config = dict(
    num_hidden_layers=17,
    hidden_size=384,
    num_attention_heads=6,
    num_key_value_heads=6,
    head_dim=64,
    intermediate_size=1536,
    vocab_size=24683,
    hidden_act='gelu',
    norm='layernorm',
    norm_place='pre',
    norm_eps=1e-05,
    positions='learned',
    qk_norm=False,
    attn_scale=0.125,
    bias='none',
    tie_word_embeddings=True,
    parallel_block=False,
    init='normal',
    init_std_qkv=0.0186,
    init_std_o=0.00318,
    init_std_up=0.0186,
    init_std_down=0.00318,
    optimizer='soap_variant',
    learning_rate=0.00171,
    lr_mult_o=0.991,
    beta1=0.95,
    beta2=0.99,
    lr_head=0.00783,
    max_grad_norm=1.0,
    warmup_steps=200,
    schedule='wsd',
    decay_fraction=1.0,
    decay_shape='sqrt',
    final_lr_fraction=0.1,
    batch_tokens=131072,
    max_seq_len=1024,
    doc_mask=False,
    train_tokens=614500000,
    max_steps=4689,
    dataset='wikipedia_en',
)
Each number is 50 + 10 x the weight over its row's rms, rounded and kept within 0 to 99. Layers, rows and columns count from 0. The size before them is the row's rms in percent of the matrix's.

# layer 6 MLP down (transposed), 1536x384, rms 0.0313, rows 930-966, columns 288-383
092:55 39 35 52 50 44 48 22 45 67 44 37 62 53 61 57 52 78 60 50 46 48 63 62 48 59 70 68 52 50 41 52 53 31 49 42 48 30 65 56 52 57 60 46 57 61 50 48 44 41 45 43 50 59 49 48 47 47 41 37 53 64 55 68 36 49 53 60 54 49 48 37 54 44 39 53 63 50 62 69 53 59 43 61 51 29 57 37 39 54 29 36 34 57 73 51
112:29 69 46 37 44 52 50 57 45 32 60 39 37 64 39 36 54 44 50 66 50 58 54 46 55 27 40 57 59 46 46 26 42 38 33 63 70 11 42 55 44 53 57 71 55 48 42 42 52 44 44 25 56 38 44 42 34 55 26 64 50 63 55 45 41 47 47 57 52 39 43 56 51 39 49 61 26 56 28 60 51 54 55 64 60 57 49 49 63 55 44 59 44 53 29 51
094:52 49 48 49 37 67 46 53 26 41 36 33 56 37 54 49 47 46 46 45 62 56 34 47 40 52 49 40 57 58 54 56 56 68 45 34 66 31 35 39 58 60 51 42 64 65 35 73 38 62 38 51 42 55 65 51 65 36 52 51 50 67 52 71 60 21 56 37 35 32 44 67 47 54 60 60 57 74 48 58 54 48 53 46 51 39 43 59 45 54 43 58 52 33 44 46
108:30 42 44 49 36 36 61 46 56 38 46 51 55 51 37 36 62 33 46 38 58 42 51 66 53 34 33 49 49 59 61 58 46 52 46 48 43 30 69 48 42 57 30 56 41 46 36 52 44 36 30 53 58 39 59 60 48 50 64 35 45 50 59 51 46 40 54 53 52 50 42 63 54 40 46 53 59 50 56 58 28 44 50 67 42 44 49 50 57 45 58 41 67 59 46 29
092:42 61 55 47 55 57 54 39 54 31 55 73 72 35 51 36 64 28 55 42 44 45 46 37 60 54 49 52 56 46 34 48 59 67 54 49 49 58 46 52 50 72 57 48 54 48 50 56 33 66 40 53 50 48 45 47 50 52 52 45 46 30 57 54 58 56 41 60 51 30 41 52 51 58 60 53 42 51 61 50 43 73 53 49 47 38 49 58 52 31 43 44 47 42 48 51
102:59 53 31 50 53 56 46 61 48 40 38 39 40 41 62 61 49 69 50 57 41 55 35 45 47 40 46 53 54 59 45 62 37 58 46 57 48 46 39 49 46 31 43 53 64 61 36 38 35 59 56 45 32 37 43 48 44 53 51 47 54 59 51 49 43 69 52 39 40 60 51 57 53 49 42 47 45 42 56 36 40 57 44 63 31 34 52 39 63 35 49 57 39 56 45 37
093:58 54 40 50 48 55 54 49 63 35 64 57 43 53 49 61 54 54 52 55 50 41 64 51 53 54 45 52 48 46 41 48 56 52 65 46 41 46 29 53 31 43 54 53 26 44 64 45 56 54 57 33 39 53 37 37 48 38 60 42 39 39 38 36 58 55 50 32 39 52 54 54 52 56 56 49 54 38 52 55 52 63 51 46 28 48 59 38 50 40 44 65 32 45 51 59
092:49 53 59 35 64 57 52 58 30 70 49 57 37 60 47 55 46 54 27 44 38 55 48 51 49 48 45 63 52 46 25 48 40 41 35 47 40 55 51 34 46 48 38 57 49 52 53 59 42 40 49 51 60 63 47 48 63 53 56 40 70 45 64 38 55 60 50 62 57 39 45 66 61 70 54 53 42 60 51 57 58 48 54 43 57 40 63 52 58 38 57 42 50 55 38 42
103:51 41 28 53 60 52 65 47 57 50 54 37 68 48 60 44 55 52 47 45 51 51 66 49 34 54 66 53 55 46 50 50 55 53 46 48 44 58 66 61 53 50 59 57 53 46 48 48 54 44 60 61 53 53 38 54 60 28 54 72 61 65 52 50 46 55 42 62 51 52 64 61 49 56 66 50 45 42 61 56 35 51 57 46 50 45 50 38 53 58 58 30 59 55 71 50
098:47 46 48 63 50 48 44 55 43 59 77 66 46 49 49 41 34 40 36 51 62 40 41 47 48 52 53 58 71 40 42 46 51 65 53 59 49 39 75 40 49 61 56 53 69 52 66 44 53 58 41 59 38 69 30 50 52 50 45 54 46 58 50 40 45 53 38 44 43 63 52 51 24 32 45 40 51 66 44 70 50 51 45 41 47 38 40 44 44 45 61 50 40 46 39 40
093:53 50 53 45 30 63 45 30 47 35 48 54 58 28 57 47 38 46 69 51 28 30 39 45 55 51 53 39 46 62 44 57 40 25 48 63 41 54 67 25 56 55 49 62 53 33 59 55 44 50 69 70 46 26 56 44 58 55 76 35 40 59 57 55 50 64 69 43 45 51 58 36 56 55 60 42 50 57 43 54 38 38 42 38 67 57 56 30 41 52 40 34 37 68 42 38
095:51 60 67 54 67 51 49 43 46 56 67 55 57 46 38 41 59 40 53 45 55 47 47 37 49 33 61 60 70 41 49 52 52 65 55 58 53 59 39 55 60 49 38 60 59 67 51 58 66 47 29 44 57 54 42 46 57 47 51 37 42 22 47 28 59 50 41 42 44 46 46 58 60 55 51 41 39 52 56 39 49 50 40 38 64 43 33 43 50 54 56 48 62 47 41 50
090:44 38 48 42 46 40 46 59 34 44 51 76 36 65 33 35 50 59 44 30 45 40 54 43 50 43 32 68 58 56 49 42 54 44 48 51 41 48 55 57 31 54 40 65 50 31 47 46 49 52 43 31 61 55 54 47 54 44 51 64 63 48 36 57 61 44 55 51 48 50 62 44 56 47 65 45 42 42 57 34 24 60 68 50 70 44 43 35 57 48 54 45 41 43 31 33
095:51 49 57 44 43 32 60 47 50 51 45 66 62 54 45 43 47 71 63 36 55 57 61 69 47 39 58 48 45 37 43 49 55 53 73 53 64 58 58 54 42 63 52 50 57 50 43 53 61 62 54 50 48 65 69 45 45 61 53 35 56 43 53 36 57 66 28 50 35 44 49 50 54 52 52 65 44 48 46 58 58 44 39 29 49 39 40 48 46 43 61 48 61 37 51 68
087:29 64 50 40 49 34 46 37 37 45 42 48 56 50 68 51 68 49 59 53 45 25 57 40 63 56 60 68 71 59 48 52 32 34 52 46 51 41 59 42 33 33 63 32 50 48 53 40 44 23 63 63 56 65 41 55 35 50 45 62 51 61 45 54 43 55 49 52 41 64 57 57 45 49 47 49 42 55 42 44 43 49 56 49 47 42 52 52 48 43 48 44 41 41 60 54
122:42 39 55 39 66 55 50 39 59 61 21 48 53 55 51 47 40 22 42 42 61 55 38 59 49 34 52 55 61 63 49 36 43 49 34 80 44 60 29 44 57 45 47 45 50 55 54 53 62 50 48 33 39 32 33 37 53 40 40 24 61 45 50 47 47 43 51 37 39 52 33 50 48 43 69 56 39 58 44 47 52 55 38 63 52 49 65 48 53 66 38 38 43 47 42 36
104:56 45 39 45 52 50 42 49 52 35 45 37 45 48 42 36 35 56 57 52 58 50 65 43 43 49 46 52 45 62 51 37 42 33 49 63 62 41 55 21 21 46 49 45 36 60 54 71 68 40 67 53 42 61 38 59 42 35 38 60 49 47 45 40 36 65 51 45 53 57 37 54 33 49 63 50 42 41 56 39 35 59 33 60 45 65 51 40 60 55 44 45 54 43 53 56
102:60 45 63 66 52 51 54 53 47 44 42 53 62 54 47 47 51 50 57 66 52 47 41 64 52 60 53 48 57 44 39 39 35 51 50 45 51 35 46 48 50 39 57 44 48 54 44 53 39 31 46 68 52 50 53 50 47 41 50 48 62 38 52 54 54 54 47 61 41 41 62 53 63 50 64 62 49 69 38 54 54 62 44 40 63 49 40 43 39 47 52 51 56 45 48 57
076:45 53 51 69 45 63 41 23 41 61 49 54 50 63 57 68 42 43 32 47 49 47 64 55 46 59 57 49 42 49 63 33 45 45 51 55 56 43 38 65 56 46 41 28 69 55 45 58 44 71 59 63 46 44 58 45 37 50 50 39 44 40 57 42 49 45 53 46 38 49 47 59 55 48 44 62 43 53 39 40 50 49 60 37 54 42 46 59 39 37 64 32 40 40 43 48
094:43 49 51 50 41 41 41 46 62 64 54 49 52 59 58 47 58 48 65 54 58 43 60 42 45 45 32 49 44 40 46 43 74 52 57 53 55 64 51 43 52 57 60 40 61 44 59 36 61 42 39 45 50 57 48 53 37 49 37 28 52 53 49 50 49 48 45 58 51 60 45 35 39 44 53 38 50 45 57 30 61 56 49 47 58 68 17 63 27 55 35 55 49 50 67 48
106:44 56 47 56 42 49 64 45 52 65 58 46 36 53 47 51 54 49 40 55 35 55 69 43 35 53 63 54 37 51 39 52 34 65 40 33 55 51 37 46 49 55 54 53 36 44 36 42 47 48 55 49 46 41 40 43 71 58 53 48 54 57 50 34 56 44 34 49 44 58 66 43 55 49 57 72 51 53 49 48 63 42 45 70 45 45 53 37 55 51 57 51 59 42 42 46
110:34 53 41 38 57 46 37 46 45 59 48 47 53 47 54 57 50 61 44 52 44 42 33 37 57 39 59 38 45 48 47 53 38 50 36 53 45 49 50 53 45 39 55 55 39 60 31 46 47 44 51 46 44 54 40 46 23 63 52 43 35 34 52 39 58 30 44 53 61 51 68 61 54 51 45 34 62 57 46 39 44 60 63 37 52 70 49 54 48 39 54 38 57 62 62 55
101:58 39 47 37 49 49 57 50 35 55 49 53 57 56 34 61 54 51 48 61 47 47 53 59 59 49 62 48 39 43 34 48 42 55 44 54 44 38 50 43 49 45 48 50 43 51 40 58 54 50 49 36 65 57 37 47 52 35 49 31 38 41 60 48 38 45 66 37 34 44 45 49 35 42 57 55 50 61 57 17 54 37 42 43 57 47 61 47 63 58 77 36 59 45 49 40
091:63 53 57 37 42 48 56 54 49 45 50 68 53 61 57 50 59 50 49 47 57 48 59 31 58 45 33 50 52 39 35 46 55 37 53 41 27 32 56 72 52 33 54 52 52 44 41 54 45 46 51 65 65 69 46 38 61 44 37 28 41 48 66 47 52 35 61 49 53 52 49 65 51 50 67 52 34 33 49 51 53 55 56 43 47 39 50 50 49 28 53 45 42 42 54 33
086:63 64 66 59 51 49 41 48 54 50 50 51 35 33 51 52 45 47 61 62 48 39 59 52 56 54 53 54 58 46 35 57 46 70 40 37 58 49 39 38 44 46 54 29 41 58 51 66 32 52 56 57 70 59 38 36 29 61 43 63 53 52 75 37 57 57 57 51 46 56 45 48 51 59 24 59 43 68 50 49 71 54 51 47 50 37 44 56 53 51 47 62 48 40 42 57
113:57 51 56 46 49 62 48 65 50 60 47 42 58 46 34 37 49 60 36 58 56 32 61 55 40 38 46 45 38 43 66 62 50 34 66 59 49 43 59 60 64 36 29 53 54 48 64 62 60 57 54 55 50 59 67 42 53 54 61 38 45 47 43 44 40 58 63 59 57 17 43 49 52 47 74 40 43 52 41 48 47 50 42 54 55 54 35 63 31 42 56 49 34 41 55 61
103:43 60 45 44 42 42 67 59 31 45 35 43 39 35 36 42 64 41 45 29 48 50 55 37 38 53 56 42 52 50 57 64 37 35 52 60 40 43 58 55 35 54 55 60 49 49 39 43 54 58 34 54 36 47 60 43 57 47 63 38 50 42 40 52 37 39 46 38 60 43 59 42 64 71 71 27 58 58 49 57 35 49 68 51 54 47 47 54 59 63 46 40 55 46 47 51
096:61 62 59 46 52 49 40 34 39 44 48 42 36 50 68 63 47 60 38 44 57 44 32 55 46 51 51 60 45 39 48 44 51 63 37 43 48 54 60 39 33 51 51 38 46 46 45 44 46 43 55 55 49 61 41 43 66 47 49 35 54 50 50 33 33 46 50 64 48 31 65 56 42 41 44 47 36 53 38 33 51 49 52 61 57 45 44 59 48 55 53 36 55 44 34 50
092:61 46 51 32 52 62 36 36 53 44 56 15 52 55 76 56 61 53 60 74 58 54 49 41 50 69 50 58 43 31 53 53 37 72 63 45 61 64 33 67 49 65 56 43 41 48 44 47 35 57 35 62 39 47 57 49 53 42 45 42 59 65 28 29 44 56 65 34 39 44 59 48 40 58 15 61 43 51 31 47 60 62 50 54 60 44 51 47 55 49 61 66 52 55 59 58
099:58 56 43 52 39 44 54 54 43 56 43 46 61 50 49 56 50 74 54 52 39 35 51 62 22 48 32 50 56 46 57 41 45 68 50 36 49 46 41 52 36 36 63 51 46 57 36 64 70 34 60 44 54 57 54 53 57 52 52 19 52 53 62 41 55 50 51 45 40 45 54 60 49 62 44 68 51 62 46 55 49 68 52 37 47 46 43 46 46 62 53 45 67 41 43 39
092:65 38 32 30 51 45 37 60 60 51 55 61 65 42 47 50 60 50 53 52 43 62 58 33 40 36 41 63 55 57 49 46 32 41 56 66 55 55 61 51 46 27 32 40 60 50 51 49 43 47 63 51 87 38 32 48 48 70 43 45 57 42 47 60 41 60 44 46 47 45 46 62 49 37 69 60 54 47 58 61 67 50 41 54 39 57 35 39 47 65 50 43 47 52 43 47
097:50 44 61 53 70 57 74 36 48 74 59 55 38 53 46 46 50 56 27 47 38 58 54 22 39 51 46 61 46 46 40 46 49 72 44 57 42 64 43 60 64 50 43 41 53 54 52 59 35 57 57 54 48 50 63 58 40 43 41 65 68 70 46 51 51 62 35 52 28 48 52 42 79 52 36 40 46 56 58 48 52 52 68 34 61 60 39 48 47 58 39 42 61 65 64 41
097:46 58 45 52 49 56 42 64 43 52 35 52 74 49 65 42 31 43 46 41 39 61 58 45 54 44 50 59 45 35 57 49 56 37 48 47 60 52 34 52 43 66 30 53 37 42 51 53 55 40 66 43 47 64 54 45 53 37 41 34 39 64 47 46 56 48 45 47 67 52 49 50 48 36 50 44 51 54 59 50 55 55 47 66 57 32 49 58 66 54 43 55 51 47 38 47
111:35 50 44 48 48 34 61 59 52 49 58 46 51 60 63 54 48 31 59 51 37 49 71 37 39 41 42 25 37 31 47 39 55 53 40 18 62 28 33 40 51 59 35 58 36 33 28 64 47 46 57 53 39 46 59 54 48 39 53 53 48 48 47 48 44 51 46 46 47 47 26 44 39 57 50 37 37 44 54 52 50 39 62 49 27 47 67 45 39 53 54 51 51 53 54 56
105:53 49 60 43 42 56 50 53 30 58 27 58 58 44 48 48 60 46 49 47 45 51 52 48 62 51 38 51 60 51 45 40 45 57 55 47 46 50 50 46 48 41 35 36 57 58 38 66 47 43 46 35 61 44 50 48 42 42 42 40 45 57 57 56 38 36 50 31 38 56 34 37 47 43 58 36 50 48 54 48 55 49 46 49 53 57 30 51 52 44 59 56 59 65 65 45
096:54 64 59 54 43 56 47 51 45 50 35 68 49 64 40 56 47 47 54 43 41 49 55 52 57 44 43 53 37 62 35 33 21 33 42 57 67 49 56 54 34 55 40 66 52 48 42 55 40 64 68 52 38 50 48 59 64 47 48 40 46 46 42 49 31 57 44 61 61 39 33 54 58 40 34 57 52 51 60 59 58 63 44 44 60 52 32 33 50 46 53 24 55 48 45 53
099:44 52 55 49 43 35 61 57 31 50 48 30 39 49 40 47 69 55 51 44 61 47 45 50 55 40 41 49 39 58 59 59 51 51 42 28 40 54 52 32 41 47 63 41 50 53 54 65 52 66 40 65 34 35 40 18 59 53 56 31 57 36 49 38 70 53 65 43 52 30 40 40 54 43 59 33 49 49 80 57 43 44 61 43 54 39 47 49 48 47 34 41 48 47 45 41
# layer 6 MLP up, 1536x384, rms 0.0501, rows 931-966, columns 288-383
104:51 62 53 68 43 66 35 50 55 41 54 64 60 39 37 39 54 62 49 48 36 39 46 27 58 52 59 55 48 49 57 35 26 61 43 38 55 66 37 45 56 40 66 37 38 48 36 44 25 47 59 41 38 50 53 44 46 41 48 56 56 52 54 58 67 49 34 47 47 40 33 51 54 38 59 60 46 59 53 33 52 51 40 66 41 61 33 48 60 42 38 57 55 47 58 31
099:48 46 51 60 52 33 48 66 50 56 54 50 45 55 52 49 46 56 56 32 59 62 55 35 43 35 49 59 52 45 50 46 44 27 58 54 42 48 55 58 62 60 57 51 50 42 41 60 61 50 58 45 51 52 33 44 44 58 71 57 43 31 70 68 54 53 44 46 70 45 51 59 62 47 59 57 52 40 39 44 41 49 65 48 57 36 42 58 61 62 50 37 38 36 34 57
098:57 63 62 42 52 55 48 58 55 46 59 59 35 55 51 54 49 66 41 46 54 36 63 27 36 48 65 55 62 60 61 45 57 64 42 57 48 47 28 61 52 48 20 42 54 56 74 58 52 49 36 51 53 43 63 51 36 56 68 53 72 63 63 35 42 52 45 59 52 58 49 37 49 55 47 43 67 61 55 30 74 51 66 44 55 43 34 39 55 54 46 56 61 51 40 62
096:28 38 43 62 44 41 58 54 59 30 53 50 56 51 53 38 61 69 61 65 65 38 30 46 45 66 52 60 63 46 80 49 42 57 71 59 43 36 60 48 56 39 37 61 36 27 61 52 56 40 46 39 58 46 33 42 43 34 59 47 60 67 35 42 47 51 41 36 34 63 44 70 46 70 42 63 63 39 47 56 48 50 51 25 71 61 39 43 50 43 36 34 49 48 54 50
086:59 51 41 53 42 48 61 64 52 45 52 38 45 50 36 49 49 52 31 45 48 49 59 47 60 29 60 54 77 41 60 34 24 50 41 58 52 43 42 49 55 62 59 48 69 64 49 50 57 48 68 48 42 40 45 67 41 45 45 47 48 60 48 71 47 56 44 48 42 43 49 51 51 56 53 59 55 90 51 59 38 65 56 41 45 49 50 38 53 44 60 46 58 37 47 61
096:50 48 43 59 30 41 59 44 55 44 45 51 47 39 46 49 39 53 32 65 53 57 46 50 48 52 55 39 69 56 61 36 58 60 59 40 36 55 52 48 49 74 72 73 90 32 47 51 58 37 53 55 46 36 65 46 47 45 47 69 50 49 61 55 44 49 57 73 51 61 62 44 56 52 45 53 67 58 64 45 62 41 34 43 53 48 52 56 47 54 56 68 42 48 43 55
093:52 55 45 47 49 65 58 54 51 41 42 68 54 28 47 67 45 61 66 55 55 35 48 44 51 52 60 39 61 50 52 70 48 43 49 61 47 53 55 40 37 47 54 30 47 32 54 40 52 56 47 42 70 30 49 36 35 39 59 56 48 62 46 58 50 59 63 47 59 64 39 30 56 51 59 43 51 53 66 45 43 60 44 25 45 36 35 32 50 52 45 55 47 50 58 54
093:57 48 60 59 36 49 52 64 55 55 53 57 46 53 42 56 45 43 35 44 60 52 65 45 49 43 43 49 58 49 34 36 47 53 43 49 64 44 47 62 59 55 34 37 34 57 52 75 53 56 37 54 42 43 39 42 36 69 44 40 57 49 66 63 53 58 51 28 31 59 43 35 39 43 50 41 60 37 26 68 49 53 50 56 48 45 57 50 52 41 46 61 47 67 55 35
104:49 64 50 47 60 27 64 61 37 47 50 46 56 43 52 50 77 34 60 44 55 61 50 57 45 58 43 59 37 41 43 38 58 53 47 39 75 60 38 71 57 54 41 59 44 54 49 44 38 40 30 37 47 66 41 41 59 40 63 42 40 59 53 58 65 58 46 46 43 44 46 47 52 77 52 58 54 55 41 55 60 58 45 56 58 31 45 56 52 48 47 53 45 45 55 60
101:54 64 57 61 61 54 51 62 47 38 52 38 51 58 60 47 80 39 42 47 52 47 61 50 52 56 48 78 52 53 32 52 56 41 42 44 46 40 44 48 49 50 57 30 36 45 53 48 60 49 67 58 60 45 31 44 48 52 49 52 48 59 59 44 55 56 63 44 46 48 43 57 59 44 39 54 64 57 46 49 54 48 49 47 43 47 42 50 45 64 67 42 56 52 42 62
094:48 45 45 49 44 55 52 44 41 42 34 55 48 52 63 57 44 54 65 73 54 50 56 61 53 41 45 30 56 62 55 53 59 51 38 64 62 47 58 35 35 53 48 71 44 33 52 49 45 33 53 54 58 45 68 70 50 49 43 56 41 35 65 56 56 43 52 31 58 54 48 57 52 54 49 38 44 48 44 36 57 45 65 53 38 60 49 42 51 55 26 55 45 74 55 49
097:38 31 45 37 45 46 54 59 54 46 56 53 57 43 35 59 50 55 35 67 41 46 60 50 42 62 69 56 45 59 66 57 61 47 41 38 44 34 50 47 62 39 50 45 36 39 62 58 62 59 53 67 69 56 31 38 48 66 56 53 49 61 33 47 58 59 49 54 53 61 73 55 39 37 56 39 40 51 56 63 68 44 47 32 48 63 42 77 56 46 62 57 77 46 73 61
088:42 45 44 53 44 62 38 65 38 47 21 43 41 54 64 42 55 52 53 56 53 46 52 55 61 56 44 46 66 71 42 60 45 58 47 44 56 55 37 56 49 57 66 62 49 50 53 58 46 43 59 58 42 61 57 42 51 41 58 50 58 55 60 56 50 24 61 45 69 44 50 53 58 57 46 40 48 49 53 42 43 32 59 55 54 66 29 39 44 34 51 56 55 65 60 77
104:32 39 50 41 57 40 42 51 40 41 54 73 52 60 45 46 56 54 41 53 35 60 48 49 40 57 53 66 53 54 44 58 56 42 64 35 53 32 47 48 35 62 46 45 49 41 74 54 53 43 48 53 53 57 41 22 69 61 59 50 48 46 60 56 65 51 43 58 51 64 70 67 58 50 60 45 61 68 70 45 44 47 28 40 47 42 43 50 66 65 35 36 75 52 55 58
114:49 38 63 37 55 33 29 38 71 61 50 41 54 68 51 52 52 55 74 74 38 44 34 39 60 38 41 58 47 54 65 46 52 43 62 46 54 40 53 53 65 65 48 59 40 28 47 53 49 47 57 42 63 54 52 56 48 62 48 45 46 57 36 46 67 49 37 25 61 37 58 66 54 60 41 55 65 72 32 48 35 34 51 56 55 46 39 62 53 47 52 45 35 58 63 41
096:57 50 66 73 41 49 55 49 65 52 55 67 43 45 33 51 57 53 68 57 54 42 59 48 63 60 68 42 30 47 43 63 45 53 53 46 44 50 48 64 66 45 72 66 50 45 20 44 35 60 39 51 51 44 42 49 47 68 64 50 52 50 56 43 49 42 33 61 60 34 51 52 43 66 38 48 58 45 45 45 54 60 37 45 59 28 47 46 48 47 69 47 44 36 51 65
094:43 50 39 20 38 40 57 58 52 48 43 58 53 57 58 35 40 41 53 47 43 71 58 51 57 26 62 49 60 49 42 56 59 50 64 50 49 69 49 42 46 40 36 45 62 42 53 40 62 54 61 32 63 41 52 46 61 75 50 65 51 58 51 38 68 60 44 42 34 54 49 63 38 50 61 38 51 44 78 46 23 59 60 43 53 53 70 54 29 68 51 65 40 38 48 48
061:53 47 44 38 49 49 49 69 64 43 43 40 55 49 57 37 48 75 64 46 57 51 47 40 61 39 44 57 41 47 49 50 58 63 55 71 47 48 60 35 37 52 61 55 35 50 51 49 53 47 40 23 56 51 53 62 77 58 42 50 49 63 48 63 70 42 49 65 62 54 35 45 69 55 50 49 58 48 51 65 48 60 49 44 56 49 51 46 46 61 48 47 46 40 42 38
097:58 57 43 65 54 46 60 62 37 34 51 42 60 50 56 43 48 80 40 60 53 53 37 43 55 60 40 44 41 63 51 36 50 44 44 53 51 67 63 60 60 44 53 59 40 43 35 55 39 49 50 56 45 55 47 52 58 46 46 65 64 58 45 43 80 52 53 46 39 49 56 50 51 66 58 51 53 26 34 49 40 38 45 55 58 54 60 39 66 44 44 55 66 75 45 33
109:47 53 44 62 44 43 47 40 73 40 54 50 57 44 58 56 59 56 58 62 43 73 56 36 63 34 50 39 45 39 60 45 61 45 39 57 59 55 55 73 55 42 39 47 71 43 53 46 42 53 38 56 52 40 48 42 41 56 69 46 51 38 42 55 46 73 56 49 66 58 34 58 46 54 42 46 43 50 44 42 55 57 53 58 55 45 63 44 49 46 61 43 43 43 48 59
122:65 42 39 27 66 47 30 50 65 55 61 55 38 48 60 41 55 61 52 32 52 48 46 51 57 71 65 41 51 41 55 79 47 73 41 46 38 60 60 53 77 46 55 64 57 50 53 51 48 57 58 36 52 44 54 49 41 39 64 58 64 47 52 42 66 48 61 50 71 47 47 33 47 55 45 71 58 51 33 47 51 45 57 48 77 56 67 62 49 63 63 55 58 55 43 40
095:65 44 49 34 53 42 69 46 40 32 63 57 48 53 66 60 49 26 58 54 37 46 38 62 57 34 44 40 50 69 52 45 53 55 54 50 40 54 47 40 47 51 61 63 44 58 43 47 55 58 42 35 54 38 43 39 38 60 54 32 59 42 33 53 63 29 40 41 58 60 54 53 48 57 52 45 48 35 61 59 45 43 54 63 30 41 59 32 54 47 56 69 49 51 43 61
102:50 66 59 60 59 31 30 57 60 34 31 52 42 42 45 44 54 33 41 47 42 54 44 47 44 60 35 37 55 67 53 51 48 43 59 52 46 43 47 73 39 56 51 40 54 50 63 34 22 52 39 58 61 38 55 56 49 54 35 55 38 48 45 54 37 56 43 49 49 82 40 44 55 71 47 61 56 47 67 50 49 54 38 43 62 45 42 64 54 57 41 35 43 57 46 31
101:37 56 48 49 60 44 55 57 59 55 54 49 38 60 45 54 48 49 50 62 54 51 51 61 63 57 63 52 44 42 57 44 42 49 39 56 66 45 59 59 42 59 56 73 51 41 53 46 64 61 48 45 41 34 47 69 53 32 66 47 53 39 50 57 51 52 45 39 41 44 50 31 55 48 68 49 66 42 49 56 33 45 52 49 62 42 31 55 53 34 65 53 53 56 32 43
114:39 55 49 64 50 54 59 51 74 26 68 46 49 60 45 41 65 42 57 46 52 52 46 54 58 53 41 62 46 68 40 50 53 48 49 46 46 53 36 35 33 56 52 47 51 46 46 45 50 34 32 47 62 63 40 61 57 61 53 40 39 59 44 45 63 53 54 43 58 54 39 68 48 49 46 68 46 58 59 31 39 31 45 54 50 49 41 58 54 41 46 51 54 55 50 54
102:70 36 38 66 39 46 49 51 52 48 37 54 62 45 58 57 51 47 63 28 50 68 55 56 57 61 67 42 54 51 46 46 46 62 40 45 55 52 48 45 38 34 40 59 76 49 54 57 46 49 44 47 41 49 72 40 57 66 48 68 45 58 39 43 42 59 58 55 43 47 52 63 51 56 52 41 62 42 34 59 65 44 30 81 46 57 54 46 42 30 55 37 51 39 40 59
096:48 37 56 64 64 44 54 61 57 57 44 36 50 67 62 44 53 39 60 55 44 58 45 44 52 54 46 50 44 48 46 40 58 59 60 60 44 59 55 40 53 36 42 63 50 73 62 46 47 56 50 42 51 42 68 48 50 62 55 62 49 14 64 49 54 60 55 42 57 59 47 51 56 74 45 60 50 52 55 45 67 32 51 54 48 43 57 46 36 48 49 56 60 60 33 40
094:43 52 53 46 50 50 50 50 69 56 40 55 26 52 25 41 31 54 51 67 43 71 54 40 45 48 44 59 55 41 38 50 59 49 50 68 37 50 49 48 52 53 56 46 65 46 58 35 52 51 56 39 68 47 55 60 51 35 79 45 52 56 61 63 66 46 37 69 58 66 64 41 54 50 59 54 53 50 45 50 45 72 61 71 45 50 44 48 52 50 59 57 64 50 49 57
088:51 45 43 37 50 60 45 40 61 49 58 44 35 53 58 52 31 38 39 56 46 50 58 44 39 39 42 38 59 67 46 55 58 54 44 68 54 51 50 35 42 57 38 41 56 55 49 36 54 53 46 45 48 36 44 38 52 54 45 55 41 51 54 45 56 40 57 55 53 57 57 59 69 39 55 38 43 34 50 47 68 51 40 69 35 62 47 51 52 49 46 42 44 48 45 60
109:44 53 60 58 60 51 53 27 49 49 48 59 51 43 37 46 56 57 53 52 56 49 46 74 42 63 59 38 57 53 39 60 48 50 45 63 42 48 36 62 22 54 49 60 33 53 44 67 44 71 48 62 61 57 35 57 57 49 35 60 48 49 51 46 63 59 49 61 44 49 48 39 42 64 49 60 44 48 45 61 42 50 57 64 52 58 37 45 41 40 46 47 41 44 44 51
087:53 51 40 31 33 56 38 61 53 46 50 46 68 60 80 55 50 51 63 34 61 53 53 74 47 46 47 52 45 51 48 71 42 31 48 46 67 44 54 54 55 56 39 47 45 46 39 57 44 43 50 28 66 40 44 45 49 68 58 53 52 42 32 56 47 50 59 44 57 51 33 36 38 55 74 53 57 54 49 46 42 41 60 71 63 44 39 50 40 52 53 43 35 53 33 60
101:52 44 52 64 53 47 52 57 53 30 48 52 72 60 57 39 51 47 36 24 68 40 53 66 56 53 49 61 54 43 32 47 55 53 40 40 54 54 52 34 51 31 39 61 41 54 47 50 43 26 61 46 41 61 47 43 56 47 49 46 63 69 47 58 48 50 66 61 73 57 53 40 51 58 57 69 43 48 51 34 50 46 48 52 57 40 54 44 49 49 42 54 31 51 39 42
095:55 49 62 41 35 47 50 54 73 52 37 52 52 47 41 36 47 67 38 49 63 55 56 61 69 53 59 58 46 63 59 57 59 42 49 78 39 53 65 29 51 38 47 44 49 51 63 38 48 52 45 51 57 65 53 46 40 67 44 45 63 67 38 44 52 58 48 53 47 51 55 33 47 37 41 59 49 57 46 51 47 44 28 60 53 49 44 56 39 57 40 37 50 70 63 27
094:49 34 50 58 45 45 55 68 44 32 45 54 68 68 50 53 50 67 55 35 76 51 38 52 62 59 42 57 59 52 49 60 53 49 50 34 54 44 50 49 45 45 47 47 44 57 61 33 26 45 51 54 45 49 44 39 65 60 31 40 56 75 39 50 52 37 40 58 57 60 46 56 49 43 53 59 53 42 45 44 51 46 57 56 55 68 49 46 63 63 37 46 37 54 61 64
089:31 38 52 61 48 44 55 60 45 55 63 50 69 61 49 28 34 47 31 41 58 42 64 39 49 60 43 54 62 44 44 60 52 61 19 38 43 56 34 50 47 71 52 33 67 48 44 61 50 56 60 60 51 63 57 50 52 57 49 57 60 40 35 52 67 52 57 39 74 45 47 44 50 60 52 38 52 47 42 47 49 54 42 58 48 83 58 45 55 50 26 60 49 49 49 36
086:58 35 63 61 40 53 48 53 51 57 49 48 44 53 56 63 43 46 60 64 38 42 64 48 39 58 35 48 58 64 39 58 57 54 37 64 54 44 69 51 38 57 47 67 52 34 46 30 64 37 53 35 56 53 56 77 53 49 55 71 64 63 64 54 48 53 51 55 50 61 53 57 42 43 26 43 43 70 51 36 59 58 39 55 43 56 46 53 51 39 56 30 65 63 46 64